Weights of a small GPT-style language model, trained from scratch on English Wikipedia: width 192.
Each number is 128 + 24 x the weight over its row's rms, rounded and kept within 0 to 255. Layers, rows and columns count from 0. The size above them is the row's rms in percent of the matrix's.

# layer 8 MLP up, 768x192, rms 0.0486, rows 681-716, columns 96-191
size [101  98 105 104  93 102  94 105  87 102  99  90  94  96  86 105 111  97  93  93 101  94 104  96 108 105  94 102 106 100 101  95  98 105 114 101]
[[145 136 137 137 105 116 144 111 121 133 122 128  97  83 131  89 162 128 103  87 142 107 137 168 143 147  55 122 118 142 134 137 126 124 132  90 130 108 137 109 119 120 142 137 170 135 134 148 125 181 126 109 134  90 124 204 134 101 124 155 172 115 107 116 133 171 110 117 113 145 164 134 128 176  81 129 128 123 163 128 166 127 141 103  99 119 121  97 153 114 104 133  78 124 127 149]
 [ 96 135 117 116 157 127 127 119 131 128  90  97  94 108  88 166 130 167 109 152  85 140 105 182 119 101 108 170  99  85 116 131  88  86 140 124 108  83 118 128 138 102 117 134 171 156 158 133 126 145 117 150 144 141 103 139 138 116 110 153 131 136 130  90  92 119 120 142 111 139 111 162 127 170  87 144 135 146 145 137 129 153 178 118 128 153 107 167 131 116 119 108 150 141 149 119]
 [116 109 129  63 114 117 120 114 142 160 131 129 152 124 118  99 173 135 119 134 119 137 172 113 163 164 136 116  93 121 174 150  97 131 107  80 116 136 102 147  97 159 123 134 109  95 104 141  99 144 120 113 125  82 114 100 120 153 129 144 115  84 118 125 150 115 130 152 146 159 169 132 149 112 161 144 110 176 101 109 138 176 163 164 160 157 125 132 146 180 132  94 115 130 144 122]
 [112 127 147 130 149 157 155 156 136 208 138 125 147 143 125 104 136 183 158 126 115 164 150 106 145 103 129 118 129  73 134  97 151 169 120 146 120 197 129 150 186 117 133 105 110 158 139 129 103 168 161 131 148 106 134 155 149 119 102 123 127 122 108 131 102 175 149 141 140 119 120 132 111 115 136  67 130 163 133 120 178 159 139 102 141 128 131 192 134  97 138 181 154 116 154  89]
 [117 116 135  83 115 143  88 112  92  89 132 117  85 117 102 133 141 106 154 111 124 176 132 105 160 105  78 115 125  98 117 143  99 163 137 163 170  77  98 146 122 106 108 112 152 114 102 115  83 142 148 121 138  97 126 103 127 158 130 109 179 130  95  76 151 102 140  78 125  78 121  88 132 117 112  96 145 144 136 123  91 118  91 164 128 147  89 109 140 149 132 144 112 135 118 102]
 [143 124 146 129 161 143 102 136 136 140  70 111 119 126  99 141 155 133 151 127 137 190 102  89 154 126 147 146 136 136 101 141  85 109 161 150  76 155 142 141 153 130 144 136 144 115 138 132 167 174 106 164  87 135 142 126 114 110  98 131 151 149 119 136 107 108 125 127 149 150 145 163 112 127 125 163 139 167 129 170 137  92 163 170 115 143 151 110 113 155 136 125 135 136 137  79]
 [145 117 119 133 115 132 118 124 136 128 152 162  95 135 116 189 133 112 138 149 121 129 159 139 136 151 192 135 135 125 140 139 148 120 149 138 133 101 123 167 191 100 140 110 177 164 143 118 120 116 150 128 118 138 146 127 139 123 120 134 154 134 154 113 177 159 140 129 141  73 120 167 139 176 127 122  99 141 146 149 125 101 139 136 108 117 177 126 146 164 113 168 120 101 143 148]
 [118 107 106 109 160 176 139 109 169 113 137 136 129 124 125 107 159 149 150 120 127 150 126 130 202 177 179 112 162 144 175 103  79 143 148 118 124 147 122 126 149 140 108 130 112 105 102 165 162 139  97 116 128 156 160 135 140 104 141 124 123  79 127 122 108 114 190 104 114 105 127 142  88 177 118 146 126 109 141 118 127 132 155 138 136 150 150 103 114 166 150 122 156 170 121 105]
 [152 135 170 143  73 124  94 134 116 159 153 168 146 109  90 111 110 149 146 122 128 125 135  97 151  87 161 101 178 122 126 137 134 154 155 133 148 142 125 161 176 110 175  93 141 101 120 131 105 125 146 126 140 119 128 156 149 154  97 147 140  98 172 171  83 118 163 120 125 152  91 107 160 118 138 126 150 126 130 110 121 122 149 117 114  96 100 172 129 152 122 196 131  79 154 124]
 [129 113 145 137  76 112 118 163 150 138 149 141 145 117 166 120 153 146 125 199 131 117 127 101 119 106 169 162 117  94 145 119 118 168 113 146 114 125  96 145 149 116 125 140 152 139 164 108 118 156 141 116 107 105 128 154 126 125 117 130 153 120 137 137 116 146 132 169 173 114 138 136  85 155 117 104 144 145 126 155 107 105 181 149 103 113 114 143 150 109 166 140 111 104 101 112]
 [ 98 128 123 165 121 100 145 120 153 164 129 129 160 153 102 134 145 149 121 125  95 157  99 150 115 119 150 128 102 149 124 107  84 154 159 131 136  71 175 135  90 117 110 123 126 143 147  94 149 135 166 113 120  98 126 116 129 147 109 145 142 142  94 102 162 119 163 144  87 137 152 164 132 188  88  85 131 133 144 156  98 141 138 134 131 103  98 114 121 182 153  99 152 161 159 146]
 [ 94 148 108 119 191 118 113 135 107 110 115 107 120 121 145 156 152 116 102 105 166 136 138 113 111 135 119 100 146 116 148 138 147 145 144 129 141 179 108 142 153 124 158 153 120 150 139 149 132 124 124 128 136 127  83 151 126 152  98 142 114 118 153 151 130 147 165 102 135 150 176 105 160  83 172 123 131 102 132 156 152 126 113  90 180 155  99 148 132 115  93 129 115 131 120 116]
 [177 144 132 154 121 163 145 160 109 131 100 181 137 118 102 140 124 133 158 109 164 132 119 156 123 136 137 159  59 102  83 141 106 155 155 138 150 139 100 173  87 159 159 117 126  96 108 155 162 150 132 170 125 113 122 146 132 126  83 137 118 129 103 156 170 137 180 144 134 114 106 108 136 142 161 183 107 121 125 134 126 106 112 137 172 158 111 120 133 118 160 161 116 182 117 154]
 [156 154 168 168 128 134 142 135 112 119 113 135  95 121 123  94  99 149 156 107 125 139 158 120 137  98 135  97 125 158 136 124 140 143 111 136 164 106 150 126 147 124 136 129 170 113 167  95 131 107 173  98 129 181 155 147 144 142 159 151 128 105 180 133 115  89 141 122 132 138 139 136 138 169 123 172 154 170 106 154 109 133 167 129 130 154  85 120 153 127 118 151 147 142 139 136]
 [ 83  80 163 110 147 145 159 152 119 120  61 100 123 119 116  90 180 113 163 119 108 115  88 108 186 158 130 136  80 141 108 120 140 151  68 140 115 104 130 118 153 152 115 127 125 117  98 143 148 109 153 161 138 124 107 151 178 113 136 102  98 125  79 116 127 135 121 160 147 128 120 112 134 167 102 121 112 109 171 145 140  95  99 152 102 164 148 122 100 113 109 131 109 134 149 134]
 [151 108 135 111 113 130 140 101 137 179 148 162 159 167 130 158 108 118 163 145 129 130 109 118  98 118  96  97 108  85 105 142 133  89 116 151 166 159  93 133 165 120 116 137 154 104 152 141 127 176 121 141 152 110  91 138 133 152 109 181 132 172 123  69 106  94 128 143 137 103  95 124  96 144  94  89 128  85 127 169  88 118 131 157 124 158 140 114 153 114 136  77 133 135 168 138]
 [142 109 163 135 176 125 121 169 101 121 121 125 122 140 159 132 131 156 160 110  70 165 139 125 119 139 110 191 118 132  95 112 176 116 152 108 160 137 107 174 130 192 122 159 163 125  65 125 154 153 160 134 123 105 163 137 176  91 104  91 135 127 111 147 139 136 160 137 139 131 145  96 121 113 130 130 101 153 128 110  89  91 131 130 152 147 138  71 110 141 124 110 133 143  86 123]
 [141 137 122  52 110 108 104 180 121 158 112 126 139  82  74 111 166 169 124 102 132 116 165 127 162 142 135 127 139 116 128 112 112 112 119 134 158 110 120 164 141 150 129 131 112 129  92 161 121  95 105 115 146 145 107 158 114 123 125 137  98 132 129 138 130 126 132 105 173 158 122 129 147 136 101 134 137 166 103  91 114 131 109 114 116 119 108 144  94 125 152 158 159 135 111 161]
 [ 82 135 160 139 137 126 135 150 134  89 168 178 136 132 134 151 134 109 114 130 184 102 125 128  92 109 129 156 144 116 107 164 173 138 129 131 145 150 123  75 147 126 178  77 145 112 149 141 119 150 162 118 152  74 108 139 120 158 138 143  99 154 129 115 140 168 139 131 142 106 128 103 113 140 145 133 118 117 134 172 132  90 116 113  82 160 125 134 128 150 145 149 131 159 151 124]
 [117 159 164 116 147 138 146 137 116 137  83 167 125 143 122 167 116 155 118 125 100  94 100 122 130 156 111 110 111 105 179 188 127 127 110 103 139  85 146 134 137  85 107 148 128  92  85 121 124 149 136 149 138 138 155 118 171 139 130 180 131  96 141 143 132 138 133  99 139 127 154 133 112 109 136 184 107 106  98 138 122 150 153 101 134 129 124 142 138  99 156 169 132 120 126 123]
 [ 91 131 150 150 156 139 100 111  69 147 148 143  98 145 124 153 125 130 181 185 153 149 118 153 114 155 111 111 131 133 146 116 157 114 122 136 123 140 112  84 141 111 130 138 131 132  90 157 196 145 133 129 112 160 141 169 177 152 145  76 138  99 175  96 143 126  90 115 150  69 162 177 131 156 126 110 136 154  97 144  83 141 132 131 120 140 124 128 155 128 153 117 107 115 135 119]
 [142 164 153 130  92 138 110 139 156 156 118 101 147 132 148 147 169 122 146 117 153 100 154 107 108 132 172 156 151 132 157 134 155 140 158 145 148 120 183 147 127 138  73 143 133 154 150 144  98 115 129 182 119  83 152 141 108 154 167 139  87 118 163 149 132 152 141  91 120 175 177 120 114 138 119 155 136 123 135  90 157 136 127 121 165 134 114 131 100 131 122  83 120 129 131 144]
 [108 137 120  84 195 154  92 139  80 131 138 136 127 148 115 178 110 131 105 108 112 102 141 152 123 168 147 133 133 139 136 142 142 129 145 118 139 160 172 134 134 195 129 124 158  99 102 111 131 148 136 102 177  88 145 139 109 117 119  87 134 163 121 107 151  82 123 174 144 122  98  73 145 149 154 127 153 132 113 164  91 119 118 140  88 109 154 134 116 140 165 122 119 101 147 120]
 [142 110 146  81 125 154 116  99 147 112 137 182 114 141 119  94 139 136 132 155 108 108 104 139 168 116 101 130 129 103 190 125 121 111 136 126 151 116  82 134 135 162 112 109 133 136 124 103 148 125 136  87 142  93 102 123 117 128 158 113 138 151 116  92 144 131 140 157 129 122 156 129 138 202  80 113 132 142  97 157 160 140 161 146 155 146 147 107 154 169 196 120 118 130 157 125]
 [122 109 167 120 107 187  84 108  82 118 129 107 124 145 149 143 107 114 159 136 134 112  54 138 157 111 135 152 145 113  89 147 126  95  88 125 131 127 122 145 115 150 145 142 146 151  92 144 163 147  97 113 133 127 141 123 151 143 145 169 107 147 119  84 146 142 130 166 132 157 107 113 170 136 142 134 137 159 123 123 137 122 107 134 115  77 133 147 147 148 143 154 141 155 108 130]
 [120 120 129  88 158 148  88 153 111  90 140 119 118 120 127  81 116 115 106 115 123 128 150 143  91 154 104 136 153 169 136 116  80 133 140 130 163 165 111 148 131 128 117 161 124 112  93 107 161  86 120 104  93 113 155 100 106 104 112 151 131 110  44  78 133 115 153 147 143 114 135 119 124 104 118  78 129 122 121 118 117 131 159 156 180 101 110 144  96 118 122 121 101 120  89 130]
 [116 126 125  87 110 113 105 135  78 156 164  93 154  97 180 129 140  84 139  87 169 145 152 106 154 150 201  95 134 155  78 115 122 107 160 119 128 106  92 115 142 145 142 111 116 135 137 123 141 153 133 160  86 126 187 142 108 146 132 143 113 102 139  92 128 129 107 145 108 153 127 139 134 135 125 111 128 128 140 119 103 111 150 153 116 139 135 140 101 172 144 121 105 118 114  81]
 [151 129 163 129 150 166 120 169 127 131 143 110 130 157 161 147 105 132 121 136 166 142 154  96 118 145 133 143 116 190 124 137 148 127 155 141 153 149 149 123 183 146 126 150 141 145 110 129 113 118 177 137 122 115 140 155 133 141 119 145 165 190  93 152 133 130 174 117 179 142 152 124 127 165 145 123 157 133 142  63 168 148 105 120 130 141 151 137 135 180 130 122  85 166  99 163]
 [130  98 131 128 113 123 144 115 115 183 132 118 176 165  97 165 165 133  78 152 169 155 158 146 113 123 141 117 132 100 133 107 137 168 123 133 126 143 120 130 152 156 149 173 138 129 120 145 132 174 108 109 125 100 122 141 144 131 121 130 131 171 131 103 122 126 162  80 158 131 129 148 129 167 143 124 143 123 134 123 110 101 141 152 131 162 134 133 134 131 129 122 133 154 178 127]
 [166  99 126 116 124 111 141 130  69 124 109 142 154 136 142 165 129 129 111 126  93 149 103 120 127 148 101 113 174 163 152 131 131 137 144 137 126 130 127 143 126 170 113 153 138 115 117 150 160 108 124 124  85 133 125 159 139 130 111 153 165 125  94 102 138 102 125 110 181 124 123 142  64 109 136 107 156  97 121 131 141 134 146 166 111  90 170 135 145 152  66  85 140 120 112 102]
 [150 108 138 141 112 139 138 111 129 110 121 186 120  88 103  95 142 139 180 112 120 135 125 100 107 143  84 129 138 108 132 128 135 167 121 118  86  93  96 111 107 162  95 128 168 158 156  86 115 173 150 151 127 127 107 171 122  87 107 116 137  84 143 151 132 153 101 126 131 145 152 141  96  75 125 153 125 101 105 106 136 180 132  93  74  78 164 140  93 151 141 105 118 112 148 119]
 [115 130 119 124 114 143  81 153 150 131 103 157 132 147 100 196 188  98 116 131 135 131 115 119 160 154 126 109 188 110 146 149 185 178 142 118 101 157 117 124 121 135 154 112 122 160 120 119  97  66  94 116 113 160 162  97 155  98 103 167 101 123 150 130 117 134 113 118 122 112 102 151 130 115 142 144 152 129 110 146 135 166 136 184 151 131 150 129 155 146 104 113 116 115 136 122]
 [136 107 109 165 118 133 161 146  90 136 138 110 100  95 139 109 123 151 120 138 122 124 163 149 131 109 122 125 126 140  99  97 112 127  93  88 142 126 144 141 135  89 114 147 138 126 107 130 115 138 135 134 138 117 132 182 150  97 107  88  93 140 178 152 125 121 131 153 113 147 117 156 135 105 116 159 138 134 126 106 126 143 136 142 142 152 143 163 142 160  69 140 124 184 128 163]
 [138 133  95 127 126 105 130 159 114 129  97  90 139 149 112 140 125 124  99 108 120  78 161 140 177 110 133 130  91 137 139 115 129 147 116 106 100 124 133  85 160 139 138 123 146 143 117 129  90 117 141  54 104 133 131 126  86 137 114 182 138  91 138 148 113 144 152 110 115 117 160 130 112 127 112 165 131 125 129 115 111 128  98 154 164 139 116 161 100 117 103 167  70 126 146  98]
 [139 155  89 149 125 163 150 104 158 110  90 128 111 140 129 133  94 167 142 103 105 124 143 157 121 121 119 112 112 166 126 111 144 132 148 101 137  99 174 126 132 142  91 153 158  77 157 153 161 101 119 147 159 145 144 138 162 164 139 156 125 154 182  99 125 147 154 126 124 146  95 142 124  98 109  91 132 131 146 132 126 126 147 104 142 147 143 127 130 147 109 138 116 119 154  93]
 [198 105  89 137 131 157 157 179 125 190 132 111 119 114 104 108 110 135 138 132 124  97 136 121 171 130 146  92 150 154 153 103 132 116  97 120 125 142  76 153 157 127 143  98 104 131 136 128 118 162 142 136  89  85  96 138 121  57 107 125 135 117 109 142 142 105 122 148 128 128 122 156 132 135 110 147 105 169  97 135 120 121 105 129 139 175 124 146 139 146 135  88 115 155 110  97]]
# layer 8 MLP down (transposed), 768x192, rms 0.0486, rows 681-716, columns 96-191
size [ 98 106 100  99  90 103  94 107  95 109 102  91  91 101  91  99 107  90  92  95 103  91 102 101 106 102  97  93 100  97 102  90  98 105 102  98]
[[111 152 141 134 144 117 167  73 140 121 125 143 127 140 150 164 110 129 128 183 124 138 111 106 151 181 148 100 179 100 133 132 137 115 123 139 131 125 131 125  99 168 100 100 115 156 153 142 104 146 119 163 104 167 183 147 147 161 140 106 102 130 126 177 165 118  97 147 142 129 104 151 112 126 144 165 140 134 134 179  87 161 108 152 178 135 204 112 132  94 137 138 135 118 106 107]
 [131 152 130 180 168 177 132 126 122 114 142 118 173 149  92 137 119 160 143 138 174 155 147 143  99 143  93 153 138 104 153 130 120 121  95 119 144 148 117 115 178  59 132 146 205 138  91 158 119 122 118 111 160 144 123  89 158 116 132 105 123 129 168 133 151 116 142 148 152  94 136 123 166  78 151 142 119  96 117  81 141 107 148 114 138 137 132 152 120 180 115  98 127 146  87 141]
 [139 112  93 103 104 131 100 106 103 111 143 126 103 167 125 112 144 107 129 155 148 175  70 116 179 112 126 155 125 137 143 120 186 107 110 163  53 107 143 107 102 104 128 168 148 129 128 119 133 137 116 134 102 141 109 153 119 128 185 130 154 149 111 150 129 148  87 145 113 116 126 141 130 159 119 119 135 134 140 111 129 149 141 151 118 114 114  98 152 109 108 157 116 144  97 132]
 [146 128 110 160 106 148 157  99 144 121 158 141 166 126 114 120 163 133 123 135  98 140  80 129 164 152 110 171 117 116  96 101 119 145 135 136 153 142  93 185 132 156 151 134 136 139 150 130 160 103  81  95 132 123 154 120 134 119 105 152 118 130 151 112 134 164  95  83 126 154 116 107 134 144 125 164 125 127 154 114  84  98  98 108 112 129 108 125 126 117 131  92 118 126 118 150]
 [156 109  99 137 128 134 139 128 133 130 107 151 134 145 117 150 117 124 100  99 132  88 114 145 148 119 130 155 124 126 151  92 123 102  63  98 172 154 123  75 128 127 117 123 100 104 143 120 122 114  92 124 106 163 145 133  97 149 101 101 125 132 176 142 126 144 140 145 119 119 137 156 166 122  80  82 138 136 173 150 152 123 140 110 181  73 139 116 119 107 131 111 113 143 152 158]
 [124 147 140  94 141 109 145 103 109 154 103 114 146 126 131 124 111 178 141 136 120 148 145 117 124 126  94 165 143  93 129 154 112 135 101 105 144 135 133  85 118 130 133  91 121 167  99 165 119 144  98 163  97 107 145 110 124 162 133 129 124 100 148 173 137 117 108 177 142 106 113 133 138 123 174 116 140 191 101 170  99 145 141 149 127 127 127 122 117 135 159  83  85 160 149 153]
 [141 112 114 172 116 124  82 116 124 143 103 160 166 117 161 122 142 123 157 175 121 148 182 108 139  70 106  97 175 156 120 110 120 147 107  96 149 119 126 117 159 163 141 145 105 142 116 101 124  97 163 108 139 128 120 105 119 119 137 123 144 155  82 111  78 131 151 146 139 145 151 158 127 102 139  70 124 166 147 157 118  81 147 146 121 159 102 132 148  98 128 144 137 119 138 172]
 [109 130 150 124 106 158 109 101 109 117 142 113 157 163 102 130  99 123 117 107  90 120 166 134 132 107 169 152 103  83 112 157 189 120 107 142 151 145 138 138 170 124 109 100 152 111 124 100 170 132 145 127 135 137 157 138 148 103 123 127 171 119  87 167 132 128 176 162 146 133 126 138 141  92 131 127 108 132 168 124 155 124 101 132 143 118 103 106  98 112 174 143 153 143 161 152]
 [ 93 145 123  78 157 100 148 119  62 138 118  95 121 106 178 175  88 125 117 132 109 137 124 114 168 147 129 172  92 151 157 134  84 133 132 137 128 105 160 153  87 164 125 154 114 140 138 105 123 133 162 129  85 189 109 125 132 132 118 145 129 155 175 148  87 112 100 111  98  92 127 119  90 141 127 115 118 157 146 177 122 107 119 147 139 104 131 130 127 122 114  77 139 115 155 149]
 [114 104 110 147 118  98 149 106 117 114 104 164 191  78 132  90 137 151  99 135  99 130 154 102  95 149 149 135 152 120 120 127  98 148 110 126 111  75  76 133 164 109 110 123 111 139 141 106 135 135 165  97 127 124 145 157 157 136 154 129 134  97 147 163 116  89 104 165 170 112 141 125 137 152 150 132 118 145 150 128 103 157 128  98 108 101 140 139 143 164 147 102 115 125 162 104]
 [117 132  99 144 140 132 108 130 138 104 133 121 197 148 178 115 129  90 115 148 140 109 145 136 148 148 161 152  88 135 123 132 129  77 138  93 130 131 110 103 156  98 195 133 135 124 122 130  94 149 125 101 146 125 157 106 112 135 123 109 147 151 114 177 120  98 127 150 104 109 141 145 140 144 118 148 114 142 139  82 171 159 145 130 102 135 159 128 120  98 134 105 118 148 129  78]
 [132 132 163 123 106 137  98 107 177 143 157  86 145 133  93  91 137 132 147 119 110 152 154  90 131 149 144 157 135 152 125 104 136 111 155 153 124 107 158 125 139 132 139  91 138 123  94 100 147 116  89 109 149 105 122  96  79  92 152 166 155 143 119 113 136 127 115 136 116 117  78 181 138 158 105 124 139 130 132 145 128 111 110 137  97  98 155 131 148 115 135 150 111 106  87 154]
 [ 84 106 111 110 147 150 114  97 138 140 159 111 100 167 122 115 172 145 117 132 123 121 135 143  97 102 130  85 114 179 146  68 137 144 136 151 152 110 146 138 158 104 103 101 145 136 171 151 128 153 146  86 147 107 150 127 148  88 110  80 145 108 126 170 138 106 115  87 149 145 162 154 159 108 104  77 124 111 151  91 121 142 131 100 121  64 122 133 138 114 118 156  89 146 143 103]
 [159 137 119 127 110 126 103 174 118 114 164 145 129 109  97 126 120 100  99  91 112 107 120 139 166 155 116 139 138 115 145 128 105 165 124 170 103 154 109 137 134 107 167 122 128 163 110 119 169 117 138 145 146  85  94 100 159 135 154 150 157  98 119 130 117 130 126 117 107  48 132 138 107 111 126 121 115  83 164 125 135 153 126 140 134 105 116 112 124 166 155 129 116 124  68 165]
 [ 97 135 121 161 106  99  83  94 130 156 136 103 115 126 153 108 117  81 172 171 120 110  96 135  87 145 119 116  92  97  91 121 134 100 156 179  93 165 140 136  95  98  91 149 145 169 103 120  86 120 112 135 135 110 116 108  95  86 131 153 130 106 175 165 136 139 120 124 111 130 108 163 145 117 165 136 127 110  97 111 119 162 115 135 165 115 130 130 149 117 173 153 132 120  91 114]
 [125 142 165 105 143  85 104 122 122 106 145 118 115  95 151 130 136  93 169  96 133 133 119 132 179 113  99 101 144 117 132 136 145 126 113  99 118  90 148 117 119 135 130 103 151 144 129 190 117 164 120 130 112 156 156 126 155 118 109  96 180 133 112 175 111  88 127 134  93 116 130 150 171 112 115 137  95 166 159 130 172 141 123 130 112 115 102 149 128 128 127 156 142 122 100  94]
 [145 166 137 147 107 168 117 161 162 141 117 181 134  93 125 128 144 136 143  98 131 117 154 136 123 133 123 159 109 148 176 136 105 128 138 153 107 138 146 143  86 148 124 133 132 141 136 107  98 154  99 112 120  46 123 131 148 146 104 106 119 114 115 143 129 153 111 115 128 121 134 151 152 150 133 139  99 124 149 150 158 133 102  86  85 155 130 138 137 115 141 144 107 173 120 152]
 [119 130 148 162 175 109 126 107 107 124 113 145 146 149 151 129 118 147  96 144 159 128  67 139 141 112 122 121 119 133 119 160 137 117 148 110  89 111 112 130 123 105 139 141 113 145 138 151 113 157 144 141 135 137 145  98 142 167 146 149 146 149 141  98 153 111 168 100  87  87 116 129 136 175  99 100 111 125 111 165 127 138 133  88 140 179 101 125 164 148  94 108 123 106 134 169]
 [107 134 134 100 140 128  90 103 135 167 140 134 108 171 100 120 138 150 138  76 135 170 106 103 165 111 123 100 153 109 136 108 153 112 154 149 131 105 100 154 132 152 102 136 112 129 127 106 139 118 159 161 138 131 136 112  97  83 173 132 152 124 155 140 166  96 102 136 131 139 122 148 110 115 119 132  97 114 149 120 114 133 149  97 109  97 136 140 145 113 107 150 121 157 109 144]
 [165 111 159 117 154 118 129  98 132 121 122 123 166 120 131  96 102 114 133 122  87 140 139 132 147 122 168  62 182 179 157 125 148 117 129 129 100 149  89 147  93 154 154 130 139 132 156 109 112 122 122 139 108 124 122 126 142 101 114 111 144  92  84 112 146 141 146 105 169 110 122  90 144 139 136 124  60 116  84 125 159 136 145 140 166 118 137 109 132 112 142 126 125  96 175 110]
 [ 85  88 153 152 136 125 132 116 153 140 112 119 113 138 151 102 140 134 150 128 129 104 105  87 112 148 135  77 166 127 155 131  72 143 111 175 181 133 121  99 125 129 139 120 119 140 110 114 119 156 111 125  86  89 138 101  84 109 116 151 168 110 120  88 105 108 116 102 138 172 116 121  87  95 140 115 117 134 134 127 137 126 123 138 123 129 147 159 125 119 107 125 119 168 134 143]
 [146 154 125 117 123 149  94 108 123  81 136 140 153 118  93  71 102 133 109 129  97 113 133 149 146 171 105 101 124 148  99 158 119 157 129 105 136 110 118  99 155 128 100 138 134 128 123  95 167 110 152  99 115 135 101 151 122 146  80 164 171 142 154 115 110 121 130 114 133  77 108 149 146 154  95 105 130 139 148 139 111  98 101 129 122  71 164  83 142 148  86 114  99 134 164  92]
 [139 183  98 148  99 118 141 158 160 133  82 131 145  84 127 132 167 133 126 118 122 130 103 128 159  80 141 174 113 155 119 122 117 109 143 109 136 112  93 105  97 124  93 104 101  98 158 152 115 133 111 137 126 106  96 148 148 118 134 127 147 136 125 127 134 103 156 114 125 131 133 121 126 125 117 105  77 151 171  70 139 146 139 156 103 151 119 123 115 157 114 127 101 122 153 105]
 [141 110 127 170 155 131 150 142 129 151 134  91 178  96 153 163 122 138 156  99 128 144 146 133 123 105 111  90 161 152 121  92  97 136 101 105 105 125 139 130 154 160 163 119 115 126 128 106 129 112 116 119 141 110 138 167 123  99 130 111  84 140 139 117 139 156 126 120 116 119 147 150 102  49  83 100 160 103 114  96  83 109  92 102 103 134 121 159 118 127  68 123 151 124  83 141]
 [ 87 156 142 117 116 116 135  79 147  90  93 170 122 110 127 125 129 122 108 153 128 119 125 135 154 120 136  98 155 134  72 117 156 108 110 106 158  82 124 137 154  80  97 145 118 137 171 126 134 126 106 111 131 141 148 140 160 146  69 147  99 105 166 106 113 131  83 120 133  92  99  77 157  48 119  99 127 119 122 116 113 144 152 136 139 144 145 108 161 109 144 151 118 126 111 141]
 [178 125 145 147 135 135 155 139 155 138  99 135 148 102 143 141 119 148 120 148 175 117 111 133 117 113 118 139 126 144 118 118 172 144 119  97 128 126 102  75 131 105  86 121 128  86 154 121 181  95 129 137 103 177  81 123 126 140 192 112 100 139 148 129 129  98 122 127 104  79 160 147 148  90 107 120 175 162 121 121 143 158 124 136 156 140 110  95 119 119 143 163 150 156 169 142]
 [126 160 135 154 113 132 158  82 150 111 123 111 166 189 132 113 143 153 135 172 130  94 109 137 108 148  94 114 130 112 133 174 102 135 105 143 147 127 146 115 157 160 114 158 105 139 122 156 146  99 167  91 122 142  97  98 121 106 145 109 132 159 118  89  99  87 114 144  98 111 123 115 130  93 118 121 109 164 151 106 171 129 102 126 126 127 130 106 118 122 152 132 142 139 111 176]
 [154 105  96 136  89 124 125 124 133 136 142 159 129 139 105 102 135 101 139 153 136 156 128 162 109 111 129 135 175  73 127 109 129 143 122 133 121 102 137 149 105 149 124 134 160 128 131  99 148 159 155  95 132 128 139 133 113 126 168 124 122 132 151 104 124 101 102 124 122 121  67 114 145 155 131 113 115 110 143 184 120 124 140 178 135 158  75 111 141 113 170 105 145 140  88 147]
 [141 167 140 120 185  85 118 150 137  95 137 141  78 103 137 136 101 127 123  96  94 125 112 143 130 137 118 112 122 146  96 134 155 124 169 124 120 108  91 130 134  78 135 115 141 103 113 124 120 145 116 156 122  92 172 112 114 111 155 128 117 140 138 173 163 138 115 147 136 135 132 111 162 110 154 138 106  89 154 123 162 143 146 118 153 122  98 113 116 122  96 142 137 137  93 103]
 [129 136 144 148 106 108 115 127 160 134 138 139 132 149 157 133 105  95 144 118 135 142 134 146 110 106 130 155 134 111 172  99 139  94 190  89 147 164 104 136 139 151 149 119 127 128 103  99 130 173 152 162 168 129 148 122 148 124 134 128 111 145 155 137 145 156 140 127 156  96 186 133 193 118 108 119 106 135 179  93 106 101 106 141 149 150  54 100 131 124 113 138 133 122  96 142]
 [151 106 169 101 109  93 171 141 114 132 154 102 154 109 121 118 158 132  97 129  79 152 136 139 162 123  99 151 138  93 131 104 114 112 106 173  79 139 167 126  97 101 163 140 139 126 107 102 146  82 147 132 121 146 154 130 108 154 141  89 103 115 126 110  95  95 111 153 137 145 124 119 104 176 107 121 180 125 121 128 128 114 177  97 129 119 162 148 160 160  91 148 155 131 140 124]
 [135  87 134 126 135 132 139 116  78 133 127 157 129  91 127 135 122 159 120 154 116  63 112 133 156 102 127  89  93 128 115 115 142  95 113 110 112 122 111  83 172 133 115 153 102  98 115 133 135  89 122 104 100 147  98 139 116 143  97 153 117  97 148 123  90 144 108  95 113 158 128 115 143 139 145 102 125 163 121 104 157 131  79 139 100  98 138 103 134 136 112 140 168 120 102 137]
 [112 138 139 121 143 106 128 140 199 143 131 119 135 140 123 149 180  98 162 136 121 107  97 168 156 109 119 165 102 151 159 146  95 107 149 116 128 164  85 116 119 130 113  63  96 143 126 109 125 126 129 139 126 102 169  85 101 146 156 116 150  98  87 112 135 127 157  88 111 115 144 143 152 147 127  84 115 113 106 115 129 140 175 160 136 100 159 132 117  96 131 139 150 137 174 117]
 [120  94 110 100 101 141 164 114 179 148 170 135 115 142 145 140 129 133 127 145 141 149 122 152 107 119 145  94 153 129  86  96 117 103 130 101 161  97 134  91 142 117  93 121 169 147 139 112 110 102 130  94 126 106 136 120 154 137 135  94 120  68 123 176 136 151 117 135 117 149 153 125 160  84  85  67 144 129 118  78 134 102 100 118 154 143 124 114 132 114 151 132 162 157 129 116]
 [165 131 116 100 102 128 138 143 121 126 178  78 100 109 109 145 142 144 131 140 155 127  80 155 129 103 126 123 119 150 128 128 157 176 128 136 131 127 158 159 151 113 141 140 143 123 139 101  86  96 136 166 112  66  89 116 107 109 123 131 102 135  91 142 148 183 108 150 121 161 170 130 118 140 109 113 145 166 102 103 134 138 107 140 133 107 103 160 109 104 108 143  95 143 129 182]
 [117 129 156 160 170 109 112  75  68  91 128 133 109 168 138 108 128 136 137 118 103 186  70 113 158  73 156 154 136 131  99 167 119 120 184 106 110 119 185 142 132 110 129 152 111 134 131 124 127  93 128 137 105 128 132 105 165 142  99 126 179 154 111 155 180  97 116 169 128  99  94 107 163 122 113 124 151 117 133  93 134 128 147 140 133  99 117 135 150 104 110 120 114 105 115  99]]